Weights of a small GPT-style language model, trained from scratch on English Wikipedia: untied embeddings, 3511 steps.
Each number is 200 + 40 x the weight over its row's rms, rounded and kept within 0 to 999. Layers, rows and columns count from 0. The size before them is the row's rms in percent of the matrix's.

# layer 3 MLP up, 512x192, rms 0.161, rows 86-134, columns 48-95
107,142,218,134,157,212,187,261,240,174,266,142,162,267,167,209,250,257,199,234,158,216,110,227,222,173,218,192,195,208,172,216,161,186,145,155,112,121,242,176,194,264,279,190,177,212,201,203,208
107,217,197,175,224,179,135,214,173,105,172,182,253,212,194,101,207,108,193,204,202,178,140,160,268,229,191,126,211,271,227,213,144,224,203,189,186,235,235,183,243,198,225,189,161,251,179,252,162
092,181,230,158,160,223,194,228,167,268,166,254,154,237,190,230,271,180,157,301,256,170,117,190,255,213,217,229,174,216,195,144,220,159,157,84,205,183,192,261,199,136,232,164,183,189,223,232,166
099,227,211,198,241,191,134,167,226,162,151,203,183,171,261,225,66,175,178,218,114,170,190,255,208,231,231,178,149,187,150,272,243,235,224,192,222,203,196,182,247,253,232,250,162,240,166,190,277
096,292,194,247,183,98,235,168,213,240,136,177,203,99,167,192,196,151,207,285,242,201,134,234,225,191,182,170,324,308,198,257,180,193,257,207,213,241,263,209,239,189,158,225,215,216,142,227,225
099,195,190,229,275,166,187,218,218,147,181,220,124,231,251,224,208,183,173,218,246,210,235,174,171,192,199,211,147,273,209,231,151,267,236,220,230,206,182,184,245,146,195,244,228,189,174,248,200
099,204,213,195,182,152,177,231,202,170,124,239,213,121,223,236,238,244,290,152,253,235,187,177,262,196,158,197,149,185,116,160,204,252,239,264,209,192,212,188,207,238,142,270,185,201,156,249,240
094,140,225,183,241,275,128,243,162,187,149,185,201,209,167,189,190,219,216,237,150,265,149,197,201,201,255,198,210,170,227,192,226,224,231,167,169,180,122,154,269,217,210,301,184,166,182,226,239
096,216,172,179,174,202,245,225,180,217,261,210,158,217,199,240,212,263,199,159,216,243,235,216,160,157,165,215,178,203,141,185,155,163,243,176,216,241,159,201,151,307,223,231,226,239,249,243,164
099,137,182,199,235,172,226,188,221,209,209,208,233,210,129,220,192,224,182,223,144,167,206,244,180,198,261,200,123,208,194,192,211,194,261,198,237,171,243,296,222,252,172,159,251,206,150,260,250
086,96,227,170,176,209,193,149,264,200,123,209,181,151,166,251,151,194,174,264,198,169,172,179,200,227,197,166,215,202,217,167,247,201,224,197,216,205,253,165,116,220,192,198,248,264,238,239,254
100,264,125,199,261,191,218,197,141,180,181,184,230,205,183,171,150,159,186,174,159,309,206,151,291,208,242,264,205,197,215,204,292,192,140,164,249,145,238,257,161,198,238,141,269,219,204,117,138
106,165,181,219,160,241,160,139,181,211,229,155,200,112,212,139,151,192,180,244,235,218,204,202,285,195,220,217,153,177,258,177,121,187,181,197,216,148,250,135,204,154,266,255,189,180,308,141,205
108,219,225,203,152,265,248,135,190,191,205,230,178,200,175,267,182,154,229,245,175,146,211,227,218,140,119,153,205,150,236,216,213,208,196,153,172,201,266,220,167,136,170,196,174,225,258,201,151
093,190,192,193,147,221,257,234,98,227,65,187,156,138,185,244,231,248,152,229,213,201,177,234,175,221,246,222,167,231,165,170,163,160,184,221,170,251,153,133,216,227,232,151,210,169,275,178,174
104,208,209,216,231,225,193,236,179,248,207,152,124,222,141,185,137,225,263,213,188,180,217,167,256,182,258,222,155,166,152,208,187,203,199,184,253,229,226,162,141,139,199,220,230,240,128,203,170
100,233,183,251,152,249,149,132,238,214,88,242,131,141,203,250,156,262,213,146,268,200,174,151,261,153,203,171,206,194,237,162,161,224,211,194,216,164,197,154,211,208,184,162,171,249,219,258,245
100,197,230,286,204,142,189,237,225,183,223,220,274,163,214,220,193,190,231,195,155,255,226,202,224,226,163,202,217,184,233,205,225,148,231,263,240,185,226,143,248,247,219,268,173,206,135,148,229
103,254,242,261,81,166,223,202,191,232,209,235,217,160,254,229,268,279,171,197,216,228,230,209,232,137,212,157,210,119,127,135,175,208,264,236,230,247,184,150,142,179,175,172,164,193,232,201,155
102,224,216,134,210,186,200,221,217,102,214,168,155,277,257,223,255,197,233,281,289,149,191,167,185,114,235,177,176,209,217,225,191,217,239,181,229,200,201,220,305,183,202,230,157,211,168,151,163
097,253,253,168,130,122,169,233,231,125,206,160,141,168,235,244,214,187,157,206,243,196,221,144,160,173,213,218,166,283,182,242,189,165,225,143,180,212,167,239,129,202,187,154,212,224,191,251,165
096,250,256,226,263,184,165,197,138,172,192,172,174,160,226,205,201,219,252,165,187,156,184,165,237,181,165,196,204,130,264,195,221,205,214,282,160,241,261,150,215,247,281,193,201,187,255,221,225
093,176,173,213,139,226,186,193,164,182,195,244,170,151,190,175,160,171,220,219,234,220,197,251,172,191,224,158,219,210,206,195,161,132,248,272,225,248,236,169,184,181,209,250,209,171,162,208,208
103,196,227,212,196,169,196,182,193,175,85,175,163,210,202,217,170,225,175,116,244,197,242,217,195,180,268,178,263,165,225,171,219,181,142,219,156,169,218,216,214,219,229,214,204,195,252,177,207
101,155,189,168,226,288,224,165,213,228,174,171,184,203,207,146,178,189,164,99,205,222,218,151,172,169,166,161,226,242,172,218,193,154,229,157,154,169,240,212,233,134,185,216,230,202,300,247,205
096,231,142,262,213,240,203,237,237,203,196,218,190,162,158,137,195,140,139,290,201,224,220,119,236,103,221,142,279,209,188,188,176,195,246,107,147,191,231,172,222,225,148,196,211,211,177,213,216
088,236,235,184,315,184,255,146,219,208,214,218,203,177,211,172,211,248,166,262,250,176,188,165,237,146,196,168,189,191,154,261,199,123,220,168,163,142,204,281,199,218,189,191,230,152,277,151,158
104,262,221,156,247,118,255,150,221,216,181,144,177,218,201,269,221,159,174,213,220,209,176,210,199,200,199,250,176,192,199,212,259,217,160,196,199,122,215,194,182,182,208,177,196,204,166,203,207
098,263,209,233,216,213,252,184,259,211,192,266,275,171,196,272,155,145,269,249,124,182,175,166,248,255,177,232,160,216,121,271,183,168,151,184,142,138,147,173,207,188,214,118,257,177,245,186,225
085,213,197,170,178,304,146,217,188,174,146,226,242,230,173,200,178,215,232,134,262,206,183,172,200,194,227,200,175,221,126,199,192,199,196,239,201,219,220,196,198,234,211,193,182,239,165,294,268
102,244,216,199,223,198,254,155,228,167,165,264,155,159,194,266,131,119,192,200,179,214,240,196,245,182,184,189,227,257,139,253,206,197,204,194,254,209,222,273,180,155,255,162,184,193,197,154,235
097,162,266,201,283,254,157,158,240,188,234,184,214,191,233,176,229,214,245,264,216,205,263,229,128,217,182,117,221,152,184,176,192,203,230,188,214,199,196,197,129,176,205,245,171,227,102,210,195
098,153,141,159,153,236,198,237,120,250,190,166,258,162,245,147,180,233,210,208,168,228,290,222,191,207,167,268,230,139,211,248,131,220,163,201,184,265,181,252,263,88,204,173,144,228,208,162,138
113,159,170,224,258,205,187,221,237,163,202,229,204,150,272,196,189,220,281,173,213,80,191,259,195,230,139,219,178,205,215,174,176,241,251,204,188,248,181,250,232,231,192,249,256,180,183,157,223
123,127,167,222,216,217,170,310,220,157,174,202,229,218,195,136,165,171,195,176,202,220,46,175,168,219,161,228,244,178,256,266,219,200,251,214,97,109,260,217,191,229,176,189,160,163,222,243,236
095,273,158,228,225,167,185,169,211,204,144,218,242,257,222,244,285,210,247,152,253,227,190,192,166,155,221,210,294,215,174,150,127,205,235,189,164,172,172,259,269,211,284,236,188,241,217,224,240
105,157,152,180,200,201,244,202,146,116,187,161,192,103,192,137,184,211,164,143,181,203,173,132,214,236,238,156,179,154,235,241,210,201,218,194,185,283,171,245,175,185,195,214,171,255,200,247,177
103,187,182,218,165,218,154,227,228,167,145,228,218,241,281,183,196,200,180,152,215,206,135,204,133,157,144,180,185,190,185,197,213,187,208,174,209,166,277,206,145,288,312,234,223,193,204,191,182
105,216,233,174,282,225,203,194,196,156,126,164,216,139,179,123,153,207,209,156,222,234,132,149,140,190,235,220,193,207,168,170,243,203,140,147,164,187,203,169,182,223,224,220,184,291,175,196,195
091,219,174,166,208,248,206,178,222,199,244,137,181,209,179,197,271,113,230,177,268,250,245,191,101,242,145,208,191,169,167,202,166,179,178,111,167,163,138,143,230,204,236,241,188,143,193,311,199
098,214,216,184,220,179,217,210,188,224,186,244,181,200,226,235,219,206,271,208,229,142,159,197,207,181,223,167,241,225,244,209,172,183,186,235,175,264,183,209,207,164,223,247,159,209,208,274,153
107,233,214,127,199,191,204,269,194,245,176,290,203,151,279,154,192,178,237,217,210,241,210,135,221,227,144,125,165,171,190,199,146,230,257,216,164,207,254,181,282,188,234,176,171,259,215,193,204
093,240,223,178,170,174,153,203,214,164,201,233,215,188,215,252,139,169,260,205,233,203,179,181,212,254,206,195,236,150,136,187,253,221,169,189,251,227,146,175,283,207,244,149,207,186,284,232,227
105,171,227,247,262,178,248,214,289,206,237,176,235,233,192,213,219,189,212,192,218,218,267,225,209,212,199,214,187,207,227,225,166,208,215,191,175,138,244,129,185,231,229,136,235,283,206,205,240
095,242,176,256,193,245,277,166,173,153,250,216,189,180,169,143,194,276,207,205,197,186,208,207,179,206,221,218,195,232,240,213,92,197,210,183,234,166,214,219,126,135,157,184,181,243,187,164,232
094,204,260,158,176,232,147,204,222,218,220,169,159,178,159,182,152,173,200,302,195,140,205,285,195,208,241,249,236,195,113,204,267,230,217,152,155,189,235,252,223,202,216,144,186,198,269,207,212
102,189,226,239,192,182,163,270,258,146,176,162,149,218,170,138,229,173,144,129,227,196,257,182,142,234,271,206,162,183,237,130,238,156,165,134,184,193,188,176,190,140,166,211,151,134,220,240,224
108,247,176,218,271,216,191,204,221,234,118,186,201,85,242,309,181,129,201,182,215,223,160,125,195,195,124,138,211,199,215,190,157,191,172,251,165,168,171,199,193,140,283,162,150,219,229,200,197
104,182,154,226,143,226,190,170,186,190,197,264,225,205,204,234,127,117,179,214,220,197,204,118,187,263,222,214,106,195,112,170,189,212,189,149,150,226,172,253,182,214,188,216,161,188,327,161,197
# layer 3 MLP down (transposed), 512x192, rms 0.155, rows 86-133, columns 48-95
106,175,181,88,131,245,160,230,234,192,286,168,126,206,135,254,231,212,198,180,187,206,219,220,220,185,190,167,238,192,149,187,195,172,229,239,176,195,208,192,178,203,186,246,233,151,300,147,279
106,210,176,195,242,205,161,277,217,222,181,198,200,254,217,162,238,196,219,211,197,227,111,208,214,165,256,202,169,223,236,223,131,172,199,238,209,170,184,177,311,182,240,269,165,192,231,215,152
090,200,126,209,170,223,216,237,191,213,154,210,211,215,160,216,208,242,180,208,170,192,134,252,174,209,245,201,190,173,251,196,240,214,212,202,208,173,173,228,248,210,274,155,225,241,227,250,231
101,196,161,145,206,215,250,218,186,218,230,230,196,130,157,241,134,207,183,221,235,178,166,282,176,267,236,250,192,190,242,166,205,256,205,196,210,235,141,225,248,216,200,125,206,201,195,162,191
095,210,230,204,164,98,177,155,218,148,174,149,178,171,282,165,207,199,272,198,252,236,184,230,227,229,226,192,208,194,186,180,151,231,208,204,194,218,174,131,177,245,170,197,164,160,131,191,176
099,202,221,164,216,236,272,230,183,255,227,211,154,203,136,178,270,187,149,164,193,215,241,164,218,88,265,181,210,212,179,184,182,245,201,207,217,194,226,267,212,175,206,178,213,126,220,256,225
098,169,258,212,172,156,181,156,268,190,286,154,176,187,205,218,253,222,221,175,169,211,201,211,268,75,153,225,205,98,197,187,166,184,178,216,221,147,227,178,347,190,168,150,137,212,211,190,125
103,215,198,232,186,174,210,177,138,187,254,138,210,220,206,234,186,149,150,151,230,130,156,165,176,155,237,180,263,206,213,290,180,262,185,176,225,216,190,208,179,206,229,172,182,374,281,180,181
101,202,229,169,187,216,239,215,200,184,213,186,168,196,206,193,188,255,189,212,165,164,195,163,183,179,157,184,131,258,171,207,207,184,223,279,242,240,200,257,243,200,174,198,217,109,204,177,138
098,232,204,202,288,171,177,196,157,173,142,210,189,169,278,208,151,206,149,160,244,206,250,209,120,123,217,188,181,206,224,245,219,179,216,156,201,122,218,290,203,259,193,216,182,150,156,167,213
089,187,175,206,243,199,166,207,245,201,211,125,236,247,277,259,215,169,262,163,221,216,213,192,219,288,135,188,202,225,173,146,106,165,222,156,217,209,225,270,341,197,184,164,166,234,206,273,270
102,206,177,190,251,210,139,159,212,203,133,196,196,238,175,251,162,228,187,203,207,192,148,270,215,142,234,225,266,262,183,269,151,190,172,163,153,175,181,204,229,212,224,225,180,220,167,207,215
100,169,223,207,167,267,218,193,199,262,230,255,223,135,214,93,204,210,227,168,143,121,161,166,216,141,196,150,183,105,245,277,180,172,182,247,188,224,176,183,132,161,254,189,217,253,225,211,257
105,226,176,176,203,184,206,257,181,145,217,198,225,220,171,201,175,129,237,250,158,168,250,185,211,303,246,249,201,205,160,176,199,239,141,116,202,146,202,152,267,238,123,229,257,276,142,196,225
095,288,197,173,188,228,201,225,180,291,184,118,202,262,188,176,140,196,219,228,167,101,208,248,212,192,177,160,248,143,232,214,133,225,261,290,167,278,200,189,250,190,220,154,213,286,193,207,176
106,159,253,209,208,189,219,233,227,138,188,163,209,188,172,256,223,143,195,147,223,122,259,243,216,158,176,196,189,181,204,240,200,213,236,105,188,175,178,175,106,212,188,187,218,194,222,197,173
105,172,214,240,136,232,229,187,196,189,176,189,220,174,129,189,259,265,250,186,210,209,189,256,197,236,201,224,250,212,165,166,157,233,210,167,159,171,172,159,159,189,209,154,258,130,229,287,207
102,261,166,232,185,117,233,197,197,192,247,165,197,240,159,227,194,172,243,212,192,163,198,131,203,291,199,132,210,250,183,162,195,232,183,217,215,200,196,153,244,210,159,245,246,323,151,220,222
104,150,253,183,149,182,113,270,185,207,187,177,185,228,158,221,257,218,190,197,197,234,205,237,200,173,190,203,223,236,176,209,174,203,126,153,237,302,239,181,192,191,195,151,193,118,205,189,308
097,228,214,172,145,186,276,171,177,179,223,208,175,212,210,222,164,174,141,206,226,170,265,208,182,226,167,261,220,206,192,167,190,149,199,247,217,149,233,313,189,184,243,188,209,245,228,135,182
099,244,217,220,243,244,205,209,208,141,221,216,217,198,257,152,231,125,216,234,203,190,238,183,151,170,196,263,332,218,97,148,218,163,220,195,216,192,195,200,166,182,141,226,156,225,231,180,253
099,182,197,195,228,217,150,202,175,208,205,292,249,185,192,260,227,206,290,154,185,258,193,99,179,99,210,187,240,182,170,178,208,204,150,208,231,234,191,204,187,239,227,229,211,159,228,172,305
091,185,181,245,105,216,189,282,165,253,158,219,176,182,149,213,172,197,218,187,258,204,205,236,200,173,168,186,209,192,140,217,170,272,217,252,193,192,237,151,106,188,228,214,190,130,297,244,275
103,299,250,153,181,178,161,154,172,223,227,142,119,193,201,227,264,267,282,123,121,189,207,191,162,248,277,203,189,129,117,235,151,186,206,152,243,223,152,221,173,244,236,238,235,232,189,205,242
105,170,262,249,163,179,184,261,210,215,176,181,213,141,231,222,162,197,202,249,142,195,226,169,174,119,248,184,232,142,226,218,229,210,249,188,170,163,254,229,197,209,199,271,212,195,255,256,94
096,200,66,215,178,203,183,155,219,244,166,180,238,193,242,180,221,175,138,229,128,188,183,196,112,177,156,222,212,209,181,199,137,196,186,240,194,281,170,167,300,165,219,243,207,258,198,155,111
092,232,220,277,152,153,209,203,267,265,188,231,196,204,218,232,174,211,168,194,187,212,204,264,265,69,181,159,205,161,200,271,178,209,105,157,207,245,215,156,251,197,224,233,183,110,173,322,218
102,208,198,206,170,183,237,174,151,212,260,216,101,172,216,267,236,271,145,215,158,251,223,229,205,224,202,261,194,154,206,176,168,220,187,242,184,222,196,194,235,249,247,212,259,121,236,295,224
098,199,155,277,214,203,219,172,264,189,186,230,191,223,254,248,164,274,194,200,237,210,166,169,195,184,270,256,206,195,161,241,85,135,93,257,214,199,159,175,180,250,179,252,205,190,173,163,218
082,275,164,236,140,231,213,166,177,152,188,234,234,174,171,195,195,208,207,201,203,168,218,173,200,175,190,200,234,186,164,182,83,230,242,183,197,207,160,149,166,202,218,285,210,160,288,160,237
104,140,163,195,205,213,161,143,274,153,162,239,215,176,228,213,170,157,200,138,208,214,198,214,252,195,206,260,216,165,144,164,222,246,201,180,193,206,159,298,180,177,218,200,164,213,285,158,173
100,211,173,183,198,145,198,173,170,168,174,200,160,220,219,223,219,179,231,197,152,245,183,241,283,154,221,219,219,240,280,194,262,126,258,220,211,184,187,180,248,215,136,179,217,179,177,105,145
098,183,184,162,195,212,266,219,242,196,162,163,240,158,216,194,232,214,155,212,214,236,242,184,233,241,266,160,187,174,216,158,217,229,250,222,236,189,181,209,177,136,186,220,258,209,103,213,200
107,211,243,249,281,177,157,224,197,232,178,173,210,210,237,236,205,190,267,205,249,260,217,241,222,212,173,227,194,250,223,214,203,189,270,253,181,221,250,244,321,203,222,174,251,209,180,153,249
120,130,308,186,253,194,223,306,239,243,191,219,238,189,183,259,153,256,186,220,200,301,166,159,229,138,164,184,221,239,209,222,189,186,198,204,225,227,352,239,175,252,167,286,134,156,145,130,251
098,236,147,188,248,222,186,194,148,220,189,276,193,159,212,211,172,266,210,224,121,194,248,212,136,194,195,219,232,178,169,214,161,220,125,178,288,198,225,182,236,130,157,270,217,144,197,73,157
106,152,114,185,256,143,170,177,243,179,161,128,230,190,224,171,217,124,199,112,210,148,189,196,204,182,166,199,152,176,234,164,259,235,188,241,206,232,184,193,249,208,165,162,148,108,212,242,237
094,229,180,207,205,225,208,244,141,182,269,208,233,195,220,212,219,218,244,269,199,171,243,223,221,177,225,166,216,210,173,247,171,225,272,173,214,189,221,215,161,196,156,123,243,149,257,183,187
099,144,167,181,227,245,191,244,179,236,207,196,260,164,191,143,194,162,165,214,149,284,187,182,237,259,259,139,147,219,232,165,125,161,232,179,212,206,191,280,93,172,262,172,176,226,195,214,192
094,229,289,167,179,206,222,195,218,188,235,210,147,199,236,220,155,245,155,180,176,230,137,226,197,108,269,139,237,231,252,181,250,222,246,232,213,220,218,178,166,154,206,198,154,196,152,159,168
104,262,169,165,222,140,201,204,225,224,120,204,181,171,176,230,128,168,152,168,193,160,215,161,219,229,184,212,284,197,190,164,109,137,189,140,172,175,125,237,273,207,170,184,218,204,177,223,156
110,210,127,256,204,252,193,197,179,132,192,260,228,157,183,254,169,135,199,200,159,184,167,184,116,156,253,119,210,144,176,239,193,162,192,160,199,175,163,147,135,237,214,202,277,260,153,227,199
089,192,184,186,185,221,192,177,240,235,123,156,211,168,225,220,204,155,208,274,160,230,177,228,218,313,178,199,184,223,208,233,326,135,192,207,254,179,124,187,220,177,148,166,214,145,241,260,178
102,179,196,175,187,226,162,197,161,187,215,254,179,234,192,182,165,230,228,213,200,173,188,141,181,196,190,150,246,245,148,185,172,266,219,246,176,291,180,182,179,198,233,220,196,284,212,242,216
093,253,186,199,255,252,292,234,268,142,224,197,192,191,175,215,245,221,226,157,244,204,193,222,203,166,222,209,179,183,205,182,171,182,212,175,138,219,254,195,159,247,175,187,227,238,186,210,172
092,273,251,274,213,232,210,218,171,228,224,230,193,154,211,169,204,221,223,163,315,190,220,216,209,148,205,175,205,214,165,154,183,182,198,143,166,203,155,238,184,229,292,260,171,153,175,216,118
090,137,99,238,223,175,208,196,297,153,173,205,203,202,191,249,199,152,221,206,207,258,154,199,182,261,181,244,171,150,174,132,133,150,165,152,236,149,163,241,395,188,275,171,159,248,224,240,224
103,190,166,164,177,229,188,200,228,149,163,180,225,178,157,283,216,141,202,203,124,275,168,189,193,199,230,228,164,169,223,163,168,169,266,211,151,174,205,235,180,183,201,213,138,157,216,213,110
# layer 3 MLP gate, 512x192, rms 0.163, rows 87-134, columns 48-95
103,161,221,180,185,142,213,266,111,205,244,261,207,174,219,217,188,210,163,190,180,228,189,157,205,180,199,211,271,184,264,180,232,137,259,215,118,170,208,221,176,256,183,203,202,154,252,158,221
090,103,242,203,109,224,174,214,229,172,152,200,218,287,239,174,212,181,173,232,211,121,264,177,200,173,240,215,183,146,210,216,178,206,201,181,246,219,145,225,177,148,227,211,177,206,161,221,168
093,166,240,152,137,198,167,206,226,196,179,231,225,259,188,190,250,252,195,170,152,220,203,183,112,181,254,178,177,265,250,201,198,232,116,241,165,199,201,247,178,221,212,258,253,184,218,169,232
092,178,170,249,223,171,145,202,230,247,182,177,196,173,215,170,175,162,156,217,219,179,195,211,184,160,253,229,240,236,105,180,234,142,239,180,90,169,231,239,179,169,189,217,145,120,164,202,175
103,232,224,218,214,166,209,154,238,142,258,268,189,122,140,171,267,242,207,118,215,181,222,193,140,153,228,260,228,210,207,219,228,243,189,203,208,231,217,278,153,219,140,210,202,233,233,131,245
101,139,197,196,213,228,217,211,171,148,182,246,259,246,213,171,189,263,206,140,197,143,243,193,227,167,206,197,77,241,205,113,171,199,227,199,197,256,262,245,240,243,202,188,213,200,252,187,198
097,244,225,176,188,211,232,261,172,105,216,234,236,188,108,199,196,220,152,277,246,135,160,104,252,155,198,185,186,178,179,203,222,260,174,185,203,153,203,158,159,298,233,255,158,246,167,136,129
101,271,183,139,231,207,254,228,211,197,197,194,276,187,124,240,166,203,198,236,202,215,187,193,211,143,239,117,173,270,149,210,200,248,256,183,219,227,247,207,166,248,230,220,186,186,184,134,179
091,236,207,210,223,236,152,229,210,196,230,296,187,216,205,192,172,175,171,238,170,275,126,206,205,199,254,226,225,221,225,267,114,241,178,139,263,194,276,162,209,135,182,222,113,252,217,183,210
087,151,119,209,213,172,222,123,257,200,145,222,178,222,129,192,173,181,203,279,224,264,228,175,206,186,195,185,140,255,226,222,197,229,214,153,200,177,158,215,217,230,110,245,142,199,285,213,162
099,178,273,159,206,202,223,243,154,171,226,233,174,185,180,315,180,194,209,226,192,169,215,118,167,179,230,194,186,149,176,195,171,146,223,237,115,220,267,252,173,215,139,86,207,190,237,222,253
100,224,235,212,245,208,154,208,277,173,282,175,131,242,238,192,169,215,197,195,239,254,136,186,95,131,166,147,102,145,147,224,234,162,185,226,182,235,109,228,181,187,269,145,175,247,194,191,202
104,211,195,192,204,281,223,171,216,205,202,234,197,165,208,187,208,274,203,111,159,190,193,240,213,170,161,215,224,221,220,259,191,253,186,267,257,227,231,286,105,263,245,165,255,193,219,200,177
096,205,157,144,168,166,181,215,219,186,160,224,209,276,217,159,181,203,263,227,137,136,167,263,204,228,255,136,296,158,189,217,249,177,214,214,269,198,144,218,161,202,262,214,207,238,124,196,156
100,114,206,186,266,147,195,152,162,226,219,222,198,181,296,186,106,203,254,210,110,212,248,256,195,220,162,171,158,158,220,202,148,166,147,201,238,253,219,214,160,123,204,214,113,265,197,199,231
105,212,245,210,227,207,133,199,151,207,284,226,110,148,206,210,174,191,191,161,222,217,283,204,175,153,270,157,205,148,211,230,217,177,160,150,147,259,214,242,168,236,181,208,179,203,241,185,202
103,108,193,194,219,158,145,223,208,143,165,137,195,218,231,105,188,156,234,167,182,151,208,227,154,219,177,169,258,130,222,187,140,152,168,197,162,164,230,181,220,170,173,174,175,205,252,204,258
112,257,218,194,134,219,187,167,187,145,190,225,228,210,224,198,223,213,262,279,234,194,137,220,193,200,146,207,296,141,253,210,164,191,192,289,150,202,138,187,155,165,244,152,192,240,243,158,96
107,180,153,119,228,225,208,248,172,184,202,184,226,171,150,165,169,203,237,178,124,153,209,190,258,145,192,202,160,222,208,152,139,212,198,208,213,221,207,185,156,212,180,249,184,177,191,225,186
097,171,228,242,267,161,155,199,252,155,216,209,205,260,217,258,279,149,188,198,228,203,176,145,277,174,133,210,227,120,235,239,249,228,158,186,161,120,173,214,213,230,223,170,193,203,239,221,211
100,232,230,134,282,216,173,135,188,204,243,248,313,136,144,231,280,176,246,281,166,188,180,216,257,182,114,227,135,205,112,239,164,177,205,234,172,200,186,229,187,232,210,243,201,181,220,190,261
098,173,230,193,286,158,207,131,272,141,252,144,248,183,156,242,166,234,151,187,180,157,206,208,182,213,138,143,165,235,212,247,241,254,156,107,172,219,198,288,151,159,202,156,118,257,235,229,186
097,246,260,225,173,184,168,222,151,184,186,252,220,168,220,179,220,176,244,173,177,263,253,193,148,176,225,221,230,94,176,220,203,189,157,168,242,163,193,224,212,195,217,227,244,186,242,190,213
106,203,228,187,218,226,221,177,178,180,186,227,226,254,208,194,192,220,242,223,181,155,211,170,173,171,186,257,200,130,142,220,192,167,215,114,169,146,217,276,175,223,208,242,211,120,232,207,185
098,178,169,153,234,203,232,151,139,198,196,234,200,215,191,175,240,263,203,123,218,229,187,168,200,240,196,227,190,175,259,195,225,216,229,131,223,149,165,265,199,216,179,153,193,247,178,149,233
093,185,221,281,160,222,250,232,216,187,213,265,220,220,254,197,227,228,185,182,236,208,210,223,249,218,224,174,171,192,215,187,183,293,159,205,172,161,150,223,202,227,239,215,198,176,188,231,200
100,198,277,213,204,206,196,232,182,246,195,226,232,166,215,195,196,196,264,302,194,168,176,211,244,176,176,198,161,228,172,262,179,192,174,155,190,191,199,178,138,188,117,211,177,236,202,250,205
099,329,210,174,178,128,215,135,212,232,196,188,227,156,248,183,204,268,215,194,196,160,254,190,267,155,122,222,168,163,199,130,214,188,191,278,170,241,201,225,192,216,177,203,147,173,197,261,176
082,153,265,223,273,160,199,191,199,173,187,156,185,221,196,218,165,214,159,179,183,169,218,188,245,222,251,232,186,208,302,215,211,107,182,200,226,246,282,182,206,179,204,202,157,181,233,167,226
098,217,214,232,168,223,198,190,113,154,185,212,177,178,193,160,230,235,263,204,180,160,199,212,210,222,282,201,173,96,242,220,215,170,237,193,178,156,194,150,233,169,208,239,213,122,261,172,160
095,254,257,220,206,180,124,184,202,172,165,140,178,165,251,239,236,195,233,184,181,182,172,200,191,223,97,205,181,178,266,238,191,216,191,212,199,145,162,181,225,244,181,198,129,194,194,138,175
103,144,242,243,241,180,195,253,265,244,182,181,138,231,272,250,223,203,241,89,168,186,235,200,222,142,211,176,205,206,171,249,215,190,201,173,225,260,268,126,160,260,125,185,181,228,136,231,161
105,182,195,179,194,188,111,211,202,183,140,173,261,141,206,195,140,234,152,161,220,230,252,205,190,116,170,158,170,127,173,208,177,225,198,95,146,268,184,199,153,212,218,162,188,184,177,169,249
109,206,237,144,166,210,195,229,161,144,192,175,271,168,190,206,110,184,206,233,201,201,120,97,200,122,219,252,198,191,217,167,219,140,260,168,179,122,310,256,129,190,210,232,229,189,237,204,232
101,180,195,189,148,129,178,214,204,169,109,175,194,188,150,215,257,242,170,193,244,254,190,133,237,193,204,176,165,178,226,220,188,180,203,204,227,155,141,237,185,244,208,177,201,192,261,265,220
102,211,269,257,210,276,175,180,194,136,137,217,186,113,204,176,181,250,162,196,230,254,215,166,268,255,226,182,176,188,231,231,193,162,158,224,246,189,177,207,167,181,159,216,170,241,201,125,156
094,180,117,182,196,249,164,248,170,229,243,166,172,145,212,242,257,213,195,197,171,169,227,196,223,160,159,172,204,214,218,171,214,236,192,207,302,227,195,234,133,268,165,217,257,132,228,124,172
098,177,221,214,242,140,175,277,122,204,221,239,193,277,181,205,168,191,196,287,217,189,151,115,247,201,242,192,211,217,196,206,271,149,187,285,146,186,261,220,179,118,209,183,202,144,197,248,154
093,204,275,140,147,247,214,213,221,93,256,191,224,248,221,218,148,178,158,187,166,162,195,223,244,125,173,232,196,209,232,164,211,190,148,225,179,264,158,243,227,200,117,231,101,228,203,187,199
105,269,193,163,198,219,155,206,147,188,192,197,278,194,148,190,252,205,261,181,206,198,238,215,257,217,231,264,191,194,152,231,248,167,221,199,232,200,132,173,166,180,164,198,176,199,175,181,193
103,205,243,215,212,211,208,175,228,171,188,269,129,155,231,222,175,242,155,228,174,202,182,199,274,170,168,168,173,147,210,271,223,183,191,242,118,262,168,199,159,219,215,189,228,193,89,182,297
100,174,172,232,232,304,266,192,203,227,207,150,218,213,205,235,295,237,167,196,215,278,185,162,156,175,201,167,202,280,173,162,98,243,206,199,203,165,252,234,106,233,208,243,173,262,179,201,196
105,217,152,237,159,158,236,183,195,279,100,185,217,244,229,212,288,252,230,191,212,173,186,182,160,150,255,259,174,220,231,243,212,187,123,169,218,228,149,236,156,211,190,238,195,119,252,232,184
091,232,227,223,167,218,200,210,280,205,173,196,203,258,235,215,220,196,161,157,171,269,226,204,145,218,177,173,222,285,148,211,74,190,253,176,213,225,225,200,218,249,135,167,173,182,205,136,164
090,178,236,143,230,180,125,291,197,234,167,159,188,190,184,284,182,175,184,196,219,168,182,169,319,168,263,184,188,213,195,273,244,216,214,213,145,229,203,180,259,189,209,258,158,260,140,267,230
104,224,174,181,195,172,244,229,87,223,182,198,207,206,198,152,189,221,224,202,208,224,162,138,118,267,226,241,187,271,257,200,209,177,213,164,173,269,242,157,228,192,174,266,203,137,205,148,204
105,203,191,104,194,121,184,197,188,230,283,263,191,223,187,139,156,211,208,229,271,251,177,202,183,172,150,196,187,206,181,226,203,206,265,174,217,244,256,214,158,255,132,175,207,262,135,186,112
095,155,228,207,189,181,93,242,202,252,168,205,235,200,179,184,223,250,147,60,231,192,222,245,200,173,231,198,189,201,228,138,182,207,150,135,220,186,226,144,222,225,157,150,224,157,288,214,185